From a checkpoint of a small transformer trained on Wikipedia: 14 layers, a variant of SOAP for these matrices.
Each number is 128 + 32 x the weight over its row's rms, rounded and kept within 0 to 255. Layers, rows and columns count from 0. Numbers have three digits each. The size before them is the row's rms in percent of the matrix's.

# layer 8 MLP up, 320x96, rms 0.197, rows 153-180, columns 0-31
106:072090097149072122133116156159094192084142136131102107113144127118139097158148054144126152144164
098:111143084093090109106086094157147158095113097162162076071151158121095102140123101132089154126077
096:167135119119175130181136124108080089084098106124199163132151150118144126144140080078183128202101
094:034136116144143148075115108129135116099190142155131090101066151189103099131097149116170094160093
099:143145127069099054146101143080190129143129108110139118099124125117152127167068084114162139150108
102:169111140108181092154145180133108115121127131131058068132155131156158089159137156183122136076138
106:074154141154130166114105184177120179163159101165113158138114139101086122123136150147084136069187
104:096198103145133153139138087193154133143159158124147078113163141101132172076148095120099133126106
098:178125115139130163108139124095119096181165135136147176163064143144117186147122121114141097164092
094:078169143154166124101137115116159075156106179157072218090154171142144143118187108142136124133144
109:142152117170127098103147125147192100163169095161083114119143154129110099087127114124135154100078
107:122135186176154034112148120142182143137142132131117187122104188135079186138057134129125135128120
104:203120195086207113126120135139078142162109142114110119175144113119133154076174175133137167117094
099:122117111135138158183108136184062132179183141088070184124104156105073176149160150147138071127137
103:173159110121091120176060146177103117186102082140108163115108156087090092141130066156156112063085
116:175107112147109168195118145161054141171125147118146110173125177098088117129127160132137131166110
095:197134155121116118136139155091134092152145180158183097116138131120124138160124134129151143134098
095:110083122125087132092064114136129170152150130142096116120124160074094068140106094164204100139103
100:185086092150129108103131120162141160122138100150141152098077063109129159157188057195119135119108
103:116071106108145124112121120126138148109179161093164148126170141125178143149198103117125122137179
099:116122169204115133074141126137156138130156145163130127139092084162164156116060097097056160151173
101:159062133173133125190133155140133098105149105135132127119077110047074174122106135134150107093088
087:138136160109076113099136111116126088115144144128121167135095123113182138111099138114175132143135
090:078060139158108116122129101090142136217155127109094119098132189133170027128133191128089130151118
101:123152093074182128084096142146121063168146130062166128166074123158133135090184145193135157183143
099:154156108133125165162115157122064095104174226062102191126165096157142106115087106077128151181100
099:103145203119077129169149167099104087069124169111186094119066111149160142114111149135142185180124
103:136102118091087095144163147142146115120144156099103101135145094148115126112107154141176125091064
# layer 8 MLP down (transposed), 320x96, rms 0.193, rows 153-180, columns 0-31
100:113114208075096123135133078112147130131138113150175124148061146076135076157105205152107054091076
102:117179134120108158121097081095222155103197145150118100157137099164095179100080204134088107109172
094:145124066148061124104184096209144118140141146176099163143107150151122054117102108186133182097091
102:112138100088147140156166159096123179191104096171141159094164151099159111110175115126077140101051
106:148117127117130140121151164090149197154131128076147137044133099154117150097107158100083086129135
107:155133120180112119146125127098145125172166123158127146177148176119168141178094121038112148142170
106:201120151213116099101102116085115109129143179138102121146119088072142124141126124061087106138070
098:168088144073112170128102165130094100106164172153082147098116132162142119167148092171137119096108
097:117115150163186081082115139122133207093122160181058109098151076065184116118152169055154111095099
094:124162115186093108080135099125101121087105119098187182127123114168141114094087160124090108123092
102:164158134163162160120085136081133146117141193152079127128166123085105123129130145201110124157062
100:076150124164124158164102133121109086109158106180110131168188131106146192133122098114083211137079
100:086174131088139102128145103122189119083115129106171092155145140138167154049114164164080174102142
100:151160043125127159077122160040147142099141111165144118093107138168114115104149124149141184136156
103:160148093147093133105123133147108111138099103088149168094103094151157087127085169126159138151062
105:116151180118106070096135171127180066087134100157155134110118074153156122128076148115051164125160
100:172096152126152117103186163141109130080136126098086135144144153134136170158177165121098098097135
103:057103083116144140082149127099158183126109120225172125136102159137085107122072139087146167145123
098:133174177075088143115169109095173116086107136097141122108194115162109136096078068152143196137117
096:132137112105194171113168175093117170122067139111145092134135044137152142149096137103131148110129
107:168067128169120095172087114109109076166107149135076174146119147157142178072137144177163088137151
102:067143162212082207131063091131116126165130113143167135071118153117209126108141148149132206122141
093:091094138153139130133082199164168137159149102063084177126076125139163130146157157101186112121122
093:116158169142127127141178092103145138133166150092137140117090114110099095134189132107147066102151
100:124076141069137124126145089168115098129040182161123095109162139108078123116175110141063087109127
099:139164134150183160094107070107108145096093073150140119138100091181148220094126111147076141235126
100:104074097116136173090185160176105119149108146162128151155088130102146084118112118148148033142101
095:159082107187138163113079169102123126108158114113124132156084073135128104217124088117128167125100
# layer 8 MLP gate, 320x96, rms 0.214, rows 154-180, columns 0-31
102:183127142108112117142110155145194131194188088058143085094126118143115146083148129149109137173130
094:129110109073093122164058141053098116094113162126168148162109116165128037104148084134070155148100
099:170112114155134166145099123159092126118123148191147105114105099100144082167132072116102076136137
101:060164095144198177136117100119089086102171137093163132119162135103114132142141184126159155146128
111:146155144133094174147137091119085139118098108167128137188100158147095137106214139167083131068159
099:118100103146138154121125126181165107189056128132160103121118068123133099112117130111186154102161
098:190156143110129104188072095166149164121122195130098095096150108134084096125116109158102134113183
095:181189121121107130120096114133072090186099125109189137115117133098156184142065058139126152095098
097:106145092123161102139119158169123162188130134102149133161068187082104148092129137119105185134185
110:135125163125131116079150126151127094144092059135155103121086138121124160083167086077154162067148
104:073101184143129175125101156143135168112148170110020133191161165145115118095170146084121177082152
104:117123155129132103092115075138122155184116125130141081115169049127162137097156164124159180150161
104:150117136089083093124081157130092083117159166114140153097148131113112170130144138182104139202133
105:169134146112098160121107151187173126152167121091160105152115078168120162132172129077136104160096
100:183142111050127125108161090125141122114116092098174146127112138165204079133166100159107193140158
096:116108149114102128110105114132123112162182134118165198205197102112158192192122083122210153099105
109:211165145100094133190134112087155076122117111120204171139177112134190168129154146142124157123123
111:141142147125135159130116138125142147029156111150107146132181096118139121185123170113123142090147
095:094072167183132137183078120152182082089101185151053112170159185157115165095174117117131166128149
101:107153111067101087120117112138141084186158123096160151081107066098176087194126139144133072113133
101:096061205178091152096160160200125145102107141158133188114123112100089123159124111162102102161115
087:123051139119134166091122134125176130108128091114079125127109162072138093107144090130136120134100
102:165125132162112090110117156147141161132246135151117188151188098072185104114095149103136089096089
102:141101077080122136156076139143127061126190063099147103122091085127189107112133137113137115087120
096:153120154143186176164129116070104103141104097125074130154106083097128080147100169165115081168122
098:121111136126161095122097123103089119144133153126174136141149133155065118197154097071150154104094
094:074115134173178129105199119104056156142109159152118079139183172144148082100170110095092144143133